Weights of a small GPT-style language model, trained from scratch on English Wikipedia: RMSNorm before each block, rotary positions.
Each number is 500 + 40 x the weight over its row's rms, rounded and kept within 0 to 999. Layers, rows and columns count from 0. Numbers have three digits each. The size before them is the row's rms in percent of the matrix's.

# down: layer 6 MLP down (transposed), 1024x256, rms 0.0501, rows 176-355, columns 128-159
# up: layer 6 MLP up, 1024x256, rms 0.0651, rows 177-356, columns 128-159
down176 089:468498543478433521503490512497424523478584505468561578530472510548492511456465576481466498501508
up177 099:478539523540483469521519525459491542527488494491486469480447521484514536488488494530501501453537
down177 098:466436601515509477474516484511453481497464520500398524486466530558573551487496512539526450546565
up178 109:504458517503460489480516536500493411454473529486443461488540544496556479505503498477437498486424
down178 109:475469543515456458522470640505502459525529461479504497470534515538514409526536502455412474512554
up179 114:549512524501537544510522497497497572485469408525498550550528455468542447508524611495487500491420
down179 110:575482583497482474440477499504498537509510521513542461555535526494551582551493606502522426420495
up180 104:467528529498498511532494492429534517492555473493504475518474494408553506463455430459532518429480
down180 103:510498452454504520520564519467509456503527585438498502459436558473475540491433546580514525462447
up181 071:580447507482507442448489439483493463509447425502497528441486499507539506536502487530557491520498
down181 066:487473498528491524530513523448452446522470522532512510506525533539460485399536550442544514421552
up182 107:544460511504473460602488576509509482516494443489448492490462426426502459414522618476530530499540
down182 108:482490512521486432502517567464496494519510505411500495471458457513612442528430524560511477504469
up183 128:527455523527502566574488549508534462532512529442502465469479446503574443496445473545501491439495
down183 119:489517486492576533493454464559440469494478470452476490511506539460484427536507476580515525454472
up184 094:510527541492464515560467429443543524472462523475458526457512433494585497506503572478461456494533
down184 097:530486491466445489514444454535522468509519519542525515509436644534514500521550526485533586511549
up185 083:485506535487464517481506467475565510528522523519481495382502496411485468497495455475466540542509
down185 084:512541507465484516567471450515488531499443434485534555516501462597505510560492499504451462513544
up186 123:460523458474477505547513469497520440469386501521459485457497495456511506476552529435380530544527
down186 130:523533557559491487576470454528481490497490484457519437491513506557488496471448534532537563487490
up187 095:567475547489551582495484469508505466431506499542486508583509469540531489499530532466444492523532
down187 098:458510565462529530522473508522471569569518506484488516509510462513493468420461521494480454527486
up188 102:436435429473515480540459494500471528503536517500431477453524525443521523461561451539498540482551
down188 099:515537494530460505485501520498519491471499550514565537478451498483528522511464472422561465518499
up189 112:456568478582474554465522476442472503464471493484425462454484453518479534498486475505559494401540
down189 107:465532557530488461473526508501464609496533433438495552433483520547469526442477476553526469546481
up190 091:491469507520474499486494562455451479521525507475454482564520499416533512525454520541531417578499
down190 093:446481496479484510395472510452482501500530492521513551510408525558505584462515511441494540546485
up191 099:579546452485466482511484478539547508495495481506525417514491567524540464491509487514471539498458
down191 102:574491436505509491547562532464549533508565449530484523413485562585485477456497531522523521535524
up192 074:473575594509543464481494503476452615498509429550489544548511553534571461539476505462480528498527
down192 068:518511447578454538498515486423459468464537508566561503520507498496494483504518567466573490503509
up193 100:504483531483484476499493521502557476527490456515461451465549509503467498498530573485490552496430
down193 101:439474538514455508505479492502511468505478543485429515496485465512455439514481474548456547537498
up194 082:449420538510520475564460468446505464487438499457504477409542490567480460446531601523509577517447
down194 080:522501522483393561498544519499543440438439504564498477552483456528479469473470554542487547464521
up195 102:518456490521453539573480484376503513488427509498447537530500487512506466466517517489483480555458
down195 096:520475463476484581490505483505502552480518540448528474513505518430540469554487503454487451504479
up196 101:537474463429455509549515529408530450440552461499510605503390471482497509483528540512480451417512
down196 100:418558508534488553458516505457488511421454524451469473498525508572503467515508502546466500527535
up197 092:526474545504516551496451498433405492460489462479463509483469502585476517536465462444444500473450
down197 096:512515449588530535511441528529474523538503518477516464427490462541592496446467505544548514484520
up198 104:485471458494515460517477552522502520466543567522499482456476485491549487431495580580456517506450
down198 109:516522534466452474514500544542457563574533534548415420451521455574489473519479488563477582533490
up199 075:499452457541458546444542588450439527529482474468518528455521477454563546494412489521491553469496
down199 073:559478441445383476479526464448517417483509586524507529410463519483484437458573499505520508519527
up200 091:447532489486535554474443467540508478547499497521502447484527546463532495465471571401404540496519
down200 090:487530570520575475517417552579502494628544512512469454517452479569446496512444477570473428518517
up201 099:526481497559545511568441495496501457494495512414519477582440466504456558503482460515525497452490
down201 100:507457519450504562515478459424433439527524562540486484511556488532554406502569517541561486540482
up202 093:568443498521539487505514530523469465509477455477566478428520506452494421529527438440529583508501
down202 087:480503485447449478488483535526487449540449449477480523491404511481506483550486543474504455471419
up203 099:468505496566557542498530539513503454512516487482529642512547555489485516507444555432485462476460
down203 101:526490432472557549489502516511459480496549526485479485499543414469525451538504424526480476475487
up204 079:551448428502472528537479547509482454491486496546480545467466415470524566528435454534510456483543
down204 082:398510573500499492470559474456482531468427587512532521532518501509471511438462542456444520466480
up205 105:507481484552513534501465521387476468465500517444526531491491569551522515471502457473533457496408
down205 104:472475513544457436524508441488529532536536485583491512468498500477513503517530556601434549542468
up206 106:417510498491472463575526553440534472524481444510495555522435478440524443499401518478517589468445
down206 101:458556488537494417514478481469469446594533485493543502514465578537497488410450562539478563469421
up207 097:450472483530434479492500485481469469489405441482510486508542501465532506502496553464548473520494
down207 098:475492510508475467476504445478489495529531555453504477514511493497508508365511504553497449495561
up208 107:500437512524450485488445503515548450449508538502461500468486496575474442497464456498431540480431
down208 108:499554512553451472479521463517524533519487566464441525462504541565539555438509567452509379535432
up209 110:450472491471545490551533549531493479491484395498480499495514553538552553482490515436406540482459
down209 107:594514496491462535512546540427511472551464519468522480530505486542473456551504463513502480549556
up210 087:570383473482478512537523494494513474478511516494443466424515467433550376514474535570445516474491
down210 089:533565539470466533524514568474453464547479476515566528495458526520554531512492516457484512427549
up211 102:457486426497545483532423651445552547480523522498546524431537436472490467462461547512520493469491
down211 102:465539584480531446538482467519496530575529565466514503511469409504525510447480509464447548443474
up212 110:527512548535502572444431450548501382533480450502508465507512470510534533506530485462528457493491
down212 110:552474539457536449452496502461498521564462515527550494566482490479457495474560504525523536440511
up213 107:481507512463564500412496489431532509496475455470500499512515450475499467537537505512424533449492
down213 111:408420488526546607513512515475531591462491496544448509508453480512503495443501413478471530498567
up214 107:523549493511490507549492561493580479501553521522503455467472491566478529465511536427530422385552
down214 108:552510510443483481563535477505591450452509545539539493525573427521508501501465494488485493481448
up215 110:543414500429559492590461498431481489534489534448533508523432528570509522515513490499553470562448
down215 113:482481541519449452603541544565462488519524475474466559468497464512491516551598527428535442493461
up216 105:444483468552467464477553525503543448447449480471534514489522501490458449485450525417445537510538
down216 105:499475555594458426488464479483540467493544584484489462454534456533467487551406512550481521494463
up217 090:507511392516519470463436531501527480537431521520472475405522438520566521410484437548513515507495
down217 090:514502533539424516471552502490531478502501482422483507550427534594441506558455580471551500489471
up218 110:546529465480429435526486493503455580445506502449455459499495475535510442452510473515490459472409
down218 111:405519509565556485575529469493525547543464590497503507492537469505550502489440499515451449507447
up219 102:528545458564475496513458538460486528527520537514503448527455509555539523494483450461436479540529
down219 105:586486463512453462544560486601453426520403435504439491480519519503530435476472443500528499414532
up220 104:475495552465521470514480500568502487530545519499527580562542457530484486430466513496447521542537
down220 107:468526547499424478493465458572472552495591486479564504491543471407551503467517508564484524458504
up221 070:578511486553473540526453499492494485555460430564438485471575520549486475546441499467477528507557
down221 075:430502538457492447463513452488511549486484495483569548501397525555509530495513537451497437484453
up222 101:503538442534459518466479478450501451499464523474471588460468489512497480527421452554513587443426
down222 103:488475496526482551483490529446514456491476558470516469541503479455431554460532461514527487532463
up223 107:495432467491496427529564539448538500498483449500463533556431495511510501503441462494517556496514
down223 103:522513458539512465541520511465503519384494593506524513566516556462575515569434569435529505538521
up224 098:584521507510515519473458475479460470503480478524492451516543503538529457542475479500454528486487
down224 102:495451564486530494580558476479533574507534540485412479512471575512509538458504497485520470486496
up225 102:548478495542540487460521436514522444488476473485413423489510491466503569472530491455436568524426
down225 101:515523533522493489459507428528489412495428435539471484439480515479518494523442483463542402523491
up226 102:530428546499523602413512526464499498477481505478509518567543465461513536514522445438531507429515
down226 098:383458507482557518469485546451560514515448479458535473566555574551512531497502548458503517489535
up227 115:507542445584515546517522442473497397470447499501520496564463520457510507515483503497528604482539
down227 119:389541533454522519542494510417399486485435488460478498486506538486504482439430552531488567529507
up228 098:530403458570520426564552533510452501537484440505501497532518470518534495549509489502500449445559
down228 100:474479543449497532518504557472505517527550519445481486473503538609466448439512470456521590545528
up229 094:492447503451603506472399495542547458451431465476513479465547505468565416458501504472566506498416
down229 094:500572484501520547476413438488477483490503521486510527500444514494469438551434514541468462437535
up230 094:498427440542452597509523526403449518482496517536532470427514485465483443489469514509547485521516
down230 092:505439592503525462504507497540410496484504497543464550529517472593490497388499551557440450519495
up231 095:592491597503466452506538501462489476488527460550438542492545489553456433524476523495450567519559
down231 096:557521507529431529487485447494414471490465470525586446541455527494509504465509475517455531427496
up232 106:526474489543557503465501493567520500469485541454455516404435503510521523499464543517505570428480
down232 110:494539406468504473454476538493501529539450505452489512436485459496512523581508502541542450489477
up233 094:483450512533551544505465478547566492487503550425494493504508474536418411449525520528456516490546
down233 094:489497503513461439496563517421505519494476557541504459461475514520602537462427458489500492439511
up234 077:551402518526512564506474428543512482455535461516437443512495537531450464545521567474436490535445
down234 078:461506528513500559523528463461483455530520564506457463454492511481459513452531477498491482516514
up235 098:528504450509550539443439493560518576554538540520421527534418480485502465466527480491454533507556
down235 101:478445511529519507557493584510520536502491541520543602507549456474515588509481499557470563471529
up236 113:486499548508508509497451485508514435534427523484426474476528546556498423528463497464398444489491
down236 110:479508540467558417513483528489452580545537505463530489454536507496535548557504471518505455463520
up237 107:484482542457447531568575508527456501516468447467454476479415470494535479507525548458381451485492
down237 101:465477539531484530513512542626478506467472496533479520518526476528525494495491436502527516510473
up238 105:466453463500478533457546490495493499521443488497482504468540487436530440484450510494490488438486
down238 109:449427495524477498494490511575477515564584410535491569533566537479489502560502498448524509503483
up239 118:520465539500490564488444531520491485508517393472514486509440388481548563522491506488525509469497
down239 105:516597518459532474514543527559480447485446400482521475362478473549494488529489455522518437487472
up240 066:511465441463519525409577481541462487506512470486539482500493512583556414555446538563493461576534
down240 068:461486496553531482492517557484501473524542533501446508511452491507495533550543472445456531520487
up241 100:478445478570548506500446521454484519524514490452532477551501512459488532484491612435530471526527
down241 100:467561524471537450431494553548489548507515479511526525485496497526478450451450466506463544502536
up242 101:487501495458507455514464547440575531500473448465503427458450470542490502502527423509438531523441
down242 096:534498438520584515449450494472494480589494556527512456520467500491403489430485461469553477428590
up243 113:528533487498497490554511511464531496491501502468487479572448527551543465459476486529511471474470
down243 110:485469545518467501569477515491492498492577524533490477490492544551493493480452449565523572453487
up244 073:545482421540570490567471462433499466517439543539455540436566476543489523413489486533495442533471
down244 076:512540483504433466524552553487520502493525560468464552521459492521537466493479488443480488510537
up245 104:566500478477522516474497515481461471463486461494513508475477452483515497401514555545512532479560
down245 102:545523507509447494513520551561465487547524565522499533509520592603517450538478508492469538514530
up246 103:491502595589491478512526490519496451485482515461480541500474417494457470496584503472482408434418
down246 107:509476502441542511518505512568499532534463533496475390484509464488485528431471514464474457451483
up247 078:556477472522451473459475519521533580488501471508531591505535440490481501539434468549517469490509
down247 080:490572544521543497474544465450459493482464509533516446486513556478474483480514504402489529505509
up248 109:581503489552562478477485506475505492417523555447475557524487492549495524524520532489490549374508
down248 111:528515487580506496433496508454451474529531488523523529504455482502534464542498420418469546548442
up249 108:479509491444428526555447487489479522488507569456550450495521495477592490429525500513488578475503
down249 110:526501523360495522480454503536502537473579555485585482502539529533463419469499508548460539580524
up250 103:492460492475582523478462492489486527506464499444495479450506470477541459430555490519432473506513
down250 096:483501577455501480432406527491504498408527438484516498502594436451476463493523409487542556540416
up251 097:514564491591395526543478469522462447431464506451483426513472483472483493502468513494502478558530
down251 097:496585489433513531534517478557463480516530528491544516414520521527456466567524417535464439535533
up252 112:505524517509462449491511489593500482459507521480578498483448426486499498522528501438508476461584
down252 115:556497479492525454542410438530517555496528561487554423509525478602545519460508525465508518439473
up253 077:524514436537477489489480558516566516531506538487444533494563460603512512456512479482387507544517
down253 076:494569536531486499546526520504484551478523509482441506490538527508499512493476522465519535464504
up254 090:462453442509541503623500476526509477466459552407403489553426544472479475495475599450487488525527
down254 093:584553502544544471487491438533475466540465578525571489458485470558558495423551468419524508436499
up255 104:483497487467558539517533530435547471438461519417485491597494467524489464501529452564492495518440
down255 110:525497551461484540452457473515504494540441528507511549424451497490507490503544536508452496537514
up256 102:474505504519519435480445504464472434543537488504454540516489485546535524484452485442524508467565
down256 101:464531575480523463514531488490446465507443494529460494568491504524533461505517524618494477456505
up257 094:528554450500466527598525568504493496490504561488496441472512522505495550491379474488462526438504
down257 090:521513486476484440477530574508411479491495519482554533506461548496509508502449430578521495527535
up258 106:489521414478467470521480492502501520486415490461534522472480448505556485426455513512514579446483
down258 107:524461474524466520506562493563577539577515539494462552511518489460459530436432551498443518454568
up259 105:505532545453500485585465550451571418534499494489485484472472499460525490426456487468551446431517
down259 105:527569441442514489488452535481500427468458585535514514471447559522451525471422511468489444417501
up260 103:509475502566502470428539491570430550491517491464492487516521467556524533486507519458482560487472
down260 107:499592477532483504479462467471457485484496542500510499444574547500542505458511565565484525522512
up261 108:428492505597481520470493433481498543458549536462515597450466500564566492501457483529429580511474
down261 111:530542472546500473485503504522495534513467474468538493619475476555533478533583554480508468515478
up262 084:470520476500534476486557483474515468459471513474401502480532462572475450368521504479426439472566
down262 082:462499469532484531505484520500494465576522466487515477497471503434413464525492548567528452504485
up263 106:460540483447500546536513443523472499497471532476492562547480502482527481536483523503482591498523
down263 106:511513477503466472541491503457486571519512525476454493516544542553518460506465464537530483519515
up264 103:468455410553492570560556476484472498519493477453514537410431475559465506479527566448487509495477
down264 101:489449479478485354505484577543525521570490473494504511502522464493455520459510439398486503387507
up265 101:499520477473519522432482462484559437448464477441433490461559546491515469480475484504482460560472
down265 094:516504563523549545475525601498497518434541480602466442521482434578514523532510432504400453526531
up266 078:409538501499473430582508522450457469511468509525572569561457472496579477434495580477440479480508
down266 079:547461542478509409509474456521461476603506549463458489462490528431526453520520457575479497539497
up267 094:554433440551466457449493518482474523483461455491481487597454500478498540536499497500417470546537
down267 094:520511516513516548539494565481543483559507519484479453530479481565570568482515483484498468446510
up268 099:505465482480505509506445524476439552476449466535476515516492474474505481542552480539454587572480
down268 101:449551574550536548485473512565530548497448528383499559547547579534460478497525492520446569467491
up269 101:506546527487560502526433518493509543500537572534560482422519458517567512563482484558477552487474
down269 102:500504575477548474507471524511442470500488530425586550508479523490517478523495522533501541482420
up270 075:445474512554406520540513483474537451556520519498486521456493485545541411463473459544560520463507
down270 079:500439459541519460455530506500525535439477530499552513450528511483489487510541560507424539554516
up271 097:582485505423436507529546482516518490472525535523407499564458497440488483480493522441441542519429
down271 099:440474463429549488525489510568464466472507515527492489484590530516490503537510502501516527493566
up272 091:532521496449462529555531473512473549476450469528496503592498492458492491547459554558546457529508
down272 093:469539581472565458498504489576566612509478475516504413527466446547472452555503512476498431592550
up273 097:538481482539450634518560499529472436501480482547509511443541465450510522483491514482541600532484
down273 098:532542570488495414557523535530500442475532446537489460493464528525528473450526506537492452490513
up274 107:485507451514473438492476482539540533451535523397522490453447405493433572459500516515502501422499
down274 103:519548595503481509461538461510483444575535540408477523456528477456504468485497556476529440476506
up275 113:553430488563528498517549472471506520553508440485389560596519502518551462521508475537440488528518
down275 111:436456500521466458508532509512464479408492430458549492515568542572433468573543500460435446451483
up276 099:471523546465437547504537505522534535449466603507461520557486496501466482457569485437470501541464
down276 097:488473497531520464523494447521481468451495489541410452521484462502423464540457504524470407490494
up277 103:483488469502530450473538457516486533478508501483476529439451476503504541487472516543536460457466
down277 104:526553488534531491457469489576493522526494503546490543521548528410519459525494491504516484513526
up278 111:514465462503563494460540469491454502483538446441487485528459481455449527483436477532400541468506
down278 114:551490497487490448402490571534474502467597493587601429484461464582513549489442454533511501506565
up279 075:491540534521469538499485495595477491553536511469512478463492524399558470449533428543497480488458
down279 074:484491473504493501559556512475482472506472527597486529488498516514522380443502508469451527453568
up280 105:541521467491480520550451541558538448500430424463518489443485549528477526442518518523429480520456
down280 108:459392493511528510455538513425424521471480506501569480495454494582513456488454444459524540444530
up281 094:485513461507566511458504489494469495451424473485488506478513452449512492491488553505499545439374
down281 096:485523536466625487551517506487481498539452550557399506422487499549484541484482522503420497493483
up282 110:431546499543511505532439504519526505467519469523479487442410550469540416471523485514493476557406
down282 114:515553497529530480537465538455455479519461476479485500528451505561457475434524520549567490489482
up283 085:524538415464471522499490451499569498467477536530460404519499450446461482493482467488472495577489
down283 085:509594522437423492536520459511436450512449578506510491467512486462524506486456520507490519452445
up284 115:484509472522501434509500467528499496516505423497492452484511501471410491473490537477370575454474
down284 113:503476550418506522445456504441491485550595504447524489493460491508450526461519420496593509475488
up285 107:494568452495528433470478570543550448512484426505541508469435469505488562512503466496535438540496
down285 107:398480542544532459482452489518527525495502479537522412557500483515453481478547481494550458520544
up286 091:511502477448501481487485452460468512459472482522480472473499416477507481526538457459497461481442
down286 090:454488487507534458538486453577567531551511470498493512473501481563480577541574524518527476499498
up287 117:541457436540520447472462504446590556472462487456453492557483383468572384414436499506446557465447
down287 111:458482556470461481561560514518491475531508477537533544486542527457540498567509556538534449478479
up288 091:514397473455513547566527498516494462412423564477476483441458531454521436474537557481524523468518
down288 091:561483537551405500494478492527567533545494567539491443472508500547437471501470470536511474466523
up289 116:570539473517407562519434485481516451530555508492499528550387494534512474503462549481488474529459
down289 113:489479554520435517497536528445544500442409455392511492495543517557503492525519503494569512481466
up290 081:545383416494503511463517465545502549449530543492552506418465469520498503501372462472523530485495
down290 083:517462487537489475478499461544449453545484465476456518510519527538459481484566454498521449404517
up291 099:488504515574492451550532545527472557474412494450471511525518474574512502550535510529456502390525
down291 099:420484559447529536504501497402461496461548548509500425513462503522495496448450474613493475477525
up292 094:535497491500447488557437555506477444552497500486539472481451458446585527394503511516530484516494
down292 096:513546502509522521589507498512431469496521577568505479460535498407503506511488543484508555564509
up293 091:453492521525558499527572581494510513483507480502487498464496426476559521526475519514458455531500
down293 092:458464556484479535500555564512405509621531554550491444477539485532518393500488486528499548546484
up294 104:516453529526501489446556538453543471464540529443513549514479411497522451529463497426506541571457
down294 103:493572503506506460545510546516531533475489494488532504511430510479521536529472467503475443528486
up295 105:424404462524550513414430485463470487553431493449493493543553536535506503521464473489549500540482
down295 105:542494490535463493473522521499447538621491497533537507443454506415539476530491517523481507493581
up296 099:496489481573461511503481567439514511469469506498467428559517514545436469498497546547507504471494
down296 098:636516450515551496513539467571541519468472499581500565467483467524487532521530467494511566450493
up297 109:480451442471519481504429553462526480471527378486473451447497451468502529529523480467466503514538
down297 105:647515439558459524497501419508522574514525564481469486513474497498521532451522430494545526510467
up298 099:526429475563476539570482444472528525555514526488557478482508496532511485540561465464477476533461
down298 098:515480480497562419450583528511522505458468523501504504507500424499525377506543503438454515553518
up299 110:543472567563521523434499520502523582478469497510517527571424570568462543543443517478476600500568
down299 108:515557443537455585525531466445565518485471480476450561517460515553480545471537488542500517511428
up300 096:528478458538469470421443508477574510513488522463449463578518562496545500543577552514437539558515
down300 097:506499560528454443548470519488470529455545499484534539452473506494447472503563502555535554462541
up301 098:471537454535516511560520473502493526474536490458550426517492488469470473467503541442511457398476
down301 099:508593538514460473456425411520485470523459468512479485504518434568536532464523554488439536406472
up302 113:472537462490484494473506467559437530481512450364481481545393491491501439510465546476490451461515
down302 116:570490529498499508518494405447559605491591466541527553488428504566530544498526531533552445433512
up303 115:466493517496516561480463594481557543450540575506517481502491458493486492500470568496473477372490
down303 104:518468521516485492519468557484517517575470516423480447477464415517505545441435464509543516489481
up304 103:495463533547450507435613522446542494497499445539458412429457504552522519520511489489481501498519
down304 103:557506558436448526435532501390460523540516496517517421517495566502524494472530519516484506409483
up305 096:521530453521448556453531523523543521501497464535462493541540548516570541527525485433468497485516
down305 098:552540497472455505517415494469430535554476450484512419446504511479566525531518513511559580467457
up306 108:548475483537482456528441439462495492507494470484511471521432471433540479463425429432548498582440
down306 106:547505458430472532470475520475490537548511520513528494459515522462498481539536468545496474480473
up307 096:527466542568544548545482519529598493510510528521446505499509489480554445457446453512512455566492
down307 099:502567441482508552441542531542575568529463530505461489513558520575517478500498477531513493543502
up308 109:480513489508482478482508480443491425491514509500435456538501457528475509470450509463483499431544
down308 107:459415464497528491464443482482553526448510407533510528542528534562533449503527484530529534574539
up309 103:491512427553490449569363486521507503456511552488480517484506533510562459518509549509480460445523
down309 102:532518521499526472519471530523489452529496467593561526547454596524469485523492520444522488526454
up310 104:437487501461585533493477537509496494493448510475517455507494382480534519436521567479539617548501
down310 102:478523534491548453533469450482531561532499541454439525512511510489471528491477510554485537531462
up311 087:536469502487517574494501502441558456493459536468504524536446476465517569493477444492536429506488
down311 090:481460553443505501501529531522558523510462545459504510535577519461499472530550547462525555405506
up312 104:535512518564488439541472494407551467467460501536489427479517555619572410482451542497468492537499
down312 105:456509512484546490486499484451484453519510585529484523479542527598486475454490451529447489540618
up313 112:482462548460493516458524477499478552504487491490461559529485483514423544443459514509532493476475
down313 118:539561480550565469501486511514556498490531478475467545478473513476495484497555513516499490529502
up314 114:427487556559534480527451513466522539545489486477521479563427500457589529511435507544537474562499
down314 112:513541532489494518487479404566489498504523466525429486506524550504559444491518512520568519493475
up315 125:452508455551490491530503530439535443486448462496520556553477523480509491513508456477517473478506
down315 120:525494448487430485567503577534515507487468509517548529499473513410410549494515446522448529520519
up316 073:507442499465538499497440441510548527495507579501508554457527440513491561554520507478464496478463
down316 074:489473453547534450543504483482543457518478577563525548485408511569507502427520553444488541462551
up317 121:557441546543453515444465530512513483430501488444433529540499455477490495535513515513460536455545
down317 118:516464511548493471429497455500517524504517492484494475545491473487473466536488437509525520560477
up318 078:437448497519602508510510469483529524495493515434492453416454587446461448538510499505548493565481
down318 083:581553423485417527507533494433463437477517499606532449494523480547519518433535519477487523496506
up319 096:522478550558505443503467545444474480474524536460419426507420491514548524480507447490471491536533
down319 090:434459507507523527492494544509467529499471482491490492501538488436423466462458608483447489493556
up320 105:488468475502591497556527491414500493488506507568438545537459496463532490537519491490513428524464
down320 110:488504477497439454506452486503467440511479472485557566524478468518533415502529448479487549541497
up321 112:532444477516563527489458564477460470466464410471483477476499478498495450506504547499515495528530
down321 094:616508538609490439517473492497455495486563503487561511517493492442524486514458481554484501535492
up322 109:504488496587606493497496505475491461483420494471502550491568510535522526554506577502515470548427
down322 110:568497527604551557521513471469484506476560528448458501512528489559497539475498485462447530477538
up323 101:479429472526506511457521502504541479477490474423487564490428495548498462468391553540464492574540
down323 099:530493447454510534499528461431461486583450402446432517518552472468521501500504418469489485513453
up324 105:472477468503464527423467473520530533502513544493529492566470432492513480487465489467498488534539
down324 108:470568494541533473456489529572459503469576468495544514490457518444479440473498424532495434510498
up325 097:478538524503499551503511496500479544473497426539454455527432484434514470516467471519484498532528
down325 096:497537533494524422479512476545472578482470527504500453555492536502472542519485529482531455550536
up326 106:480489503498471550512438488495543535412482534439466550574507508565532504485424577576453614505486
down326 106:519521514484510462552475486480499478445526489532456474494492498521641503462488499468529508500476
up327 100:548482463474510486452478522493491511470433503502536528446445587541514453512541568528459544453478
down327 098:509492525529551602532401465514559502497564484475596499487496474533504465510510524487481530458576
up328 093:457515516506515529491593515476513540536496541487417569406501543439489415498422515471447533516434
down328 094:440473510481523441489512528550484538552473478503497537461603469502482482595501440580565452486517
up329 116:496561475434494529488512468435510574491481516464558503477447558483545480540485475554566499511468
down329 119:497468507600494427519488554447483467444429556498468500504474565512525479500503560598523583520492
up330 103:500525516493467450549486507503499429509557491532535494546483502394490512508501497522480485417506
down330 104:478423510510599470548507520503526524528546490515493470459545540485459464513448428461480520448486
up331 107:459470516496468490527481566566548539507416522513505481466468434480534495496514459436504505517508
down331 104:461570544496459536483428468507469447441483500477525485474468553568499492438427504565486532478467
up332 103:539475543516491458501487602455544432504497376523504522508488535492486448486518502484460487545533
down332 099:442563535491408575511507468475576486500492519455503466545515490498551427480516552513544433517475
up333 087:490458494501503506469428455551539514409526509505511537544469452494515480522415457516452538549474
down333 089:542564436564495571539491547472507455553550573523516548557495495483431553496503489487483473481402
up334 109:381426535461499499462499567423456570481468546465531532566516505480545437478477517494495489554506
down334 108:513442466480438489545464535555511561506485476559562545560506491559520515537511454545496498494481
up335 078:530511505491501557415527561540515509474538478520517551507480461468570491508511531478493444474448
down335 081:483491465452457573492523414406475533583508595536472473459517467552552535482534462428465385545484
up336 099:448486456501501498487478503471497438497504571475466525596503496484500444489507556472516422491531
down336 097:507489569376471421444496455569536562537559526413500513506446469502556447553441475530560506493479
up337 086:517458539498501529526514488500497479520487486501527456573496522446536529520506459540504446437512
down337 085:487538478473512500472509512487533503495507528495506498465446450482508474437507487501516497509488
up338 113:428497522510499443492532492440518540425450479499497492465515494467498434507482548489506400480488
down338 115:489558513478458492513544564540462511521472566462485590444505497497588493504437546467511508458447
up339 110:459448529452483529437481598435493550461494495477448459446504432479475496503566437489448505443456
down339 100:465550509487493482552467507460498551582514490483473512533462556545546450512490463531462439446429
up340 073:478462417475489485450504510519491444540457533467465572499533453536521484436482461524510489504449
down340 077:475514526499560579463525525486486518413489473486514368511498518476431530450482469439482513523522
up341 107:503452556465593471503581525481513519490362478484439480449489493592558508493547466487501476448490
down341 105:470439452530499521500535449443518542504515482502488521561576548502536444505555489480512496555443
up342 096:489485452528547473529425492477502537496551501556482515469512496488505504497484459438458522469501
down342 099:490554532457503493524429466442480503539481448494588452453452521463447513548523519458494580427511
up343 104:477491483455558453528521457443485481469467457438464496500504536519494473473457504472525463551509
down343 107:476424498566532448566512516435453482510466484498470474493505552517540478562539533494469507520512
up344 112:498483539545517483542464536457547537465528467469480501588490442488500467496465455499532528480454
down344 107:466541478522459479451530489568524505495535482514504492553487534514417561445462516471540529493526
up345 083:518456483544509579440520541464555523522544443512437487571530471515504466518462447506510545541495
down345 083:451515534428528490487481496517504466545533512482533483504468497511547467544484545447462534513522
up346 119:505493491495453463495496486519516562436549519412392539523554509433517498502444480463493550508467
down346 116:532561503516511451512485512498500438551470542483540443550443490529468463531468503576550574435427
up347 099:480473465468438498482463505486460431562509427540505547444482509454501552462501494442476444593509
down347 095:512484496468523432532508493448525428522461488523505470553548483487470533566520489540420537462394
up348 101:459473571442519468453511507459540463543389577410514514450507489464490504474442588534497506467514
down348 103:550492538545548433520426491573475510500557559517575486488511574432540511479527518498454512480519
up349 113:478460527591463516490545458554506504491405497503527456584454469513546449532516530487572482462513
down349 111:449519463567505522483521544591451573439542561501459509421491417506524480560531457503489463516486
up350 090:432496559549560522487485544436497502558506544475493471471514486462453555412482570419499479459463
down350 094:544524491550519512527525447474449452493568521466466471477533459478496481475502525545531530528545
up351 070:542497537514478497476520498482442466454551467493525475461523434560513486523575555534499499532516
down351 073:510508474515443521557483513445506445507530540612509555511531554489567482434495537475525505466473
up352 099:488515510495564554520502463472458471423459453503504527521465480437552489508533547509482528570533
down352 099:497479503530448503494497484424540434484412555502482492532502485530536478521563503510594475501537
up353 089:554450551452484449484526566536444553491549517460489478434471548464437450513474465447459503524490
down353 092:551441473618524593513501508568568545533568507491514508500474522504513476455464494506518471575526
up354 089:571534455516418536538495531450564543502558448541560503461506468436547488505500466406491515467510
down354 088:485519539532585500456511551511445481461418583370508506538571479547489436521523547588546522524467
up355 093:493503586515538534478497509534490497494482524454513537563502524427473538523531464416435532449524
down355 096:463552460522451445464512498528461460541539525457440548382547518529527471559525527551555485493487
up356 110:514514544526477503483529519524515508536460482458443471480492484496525549467456527477534461496480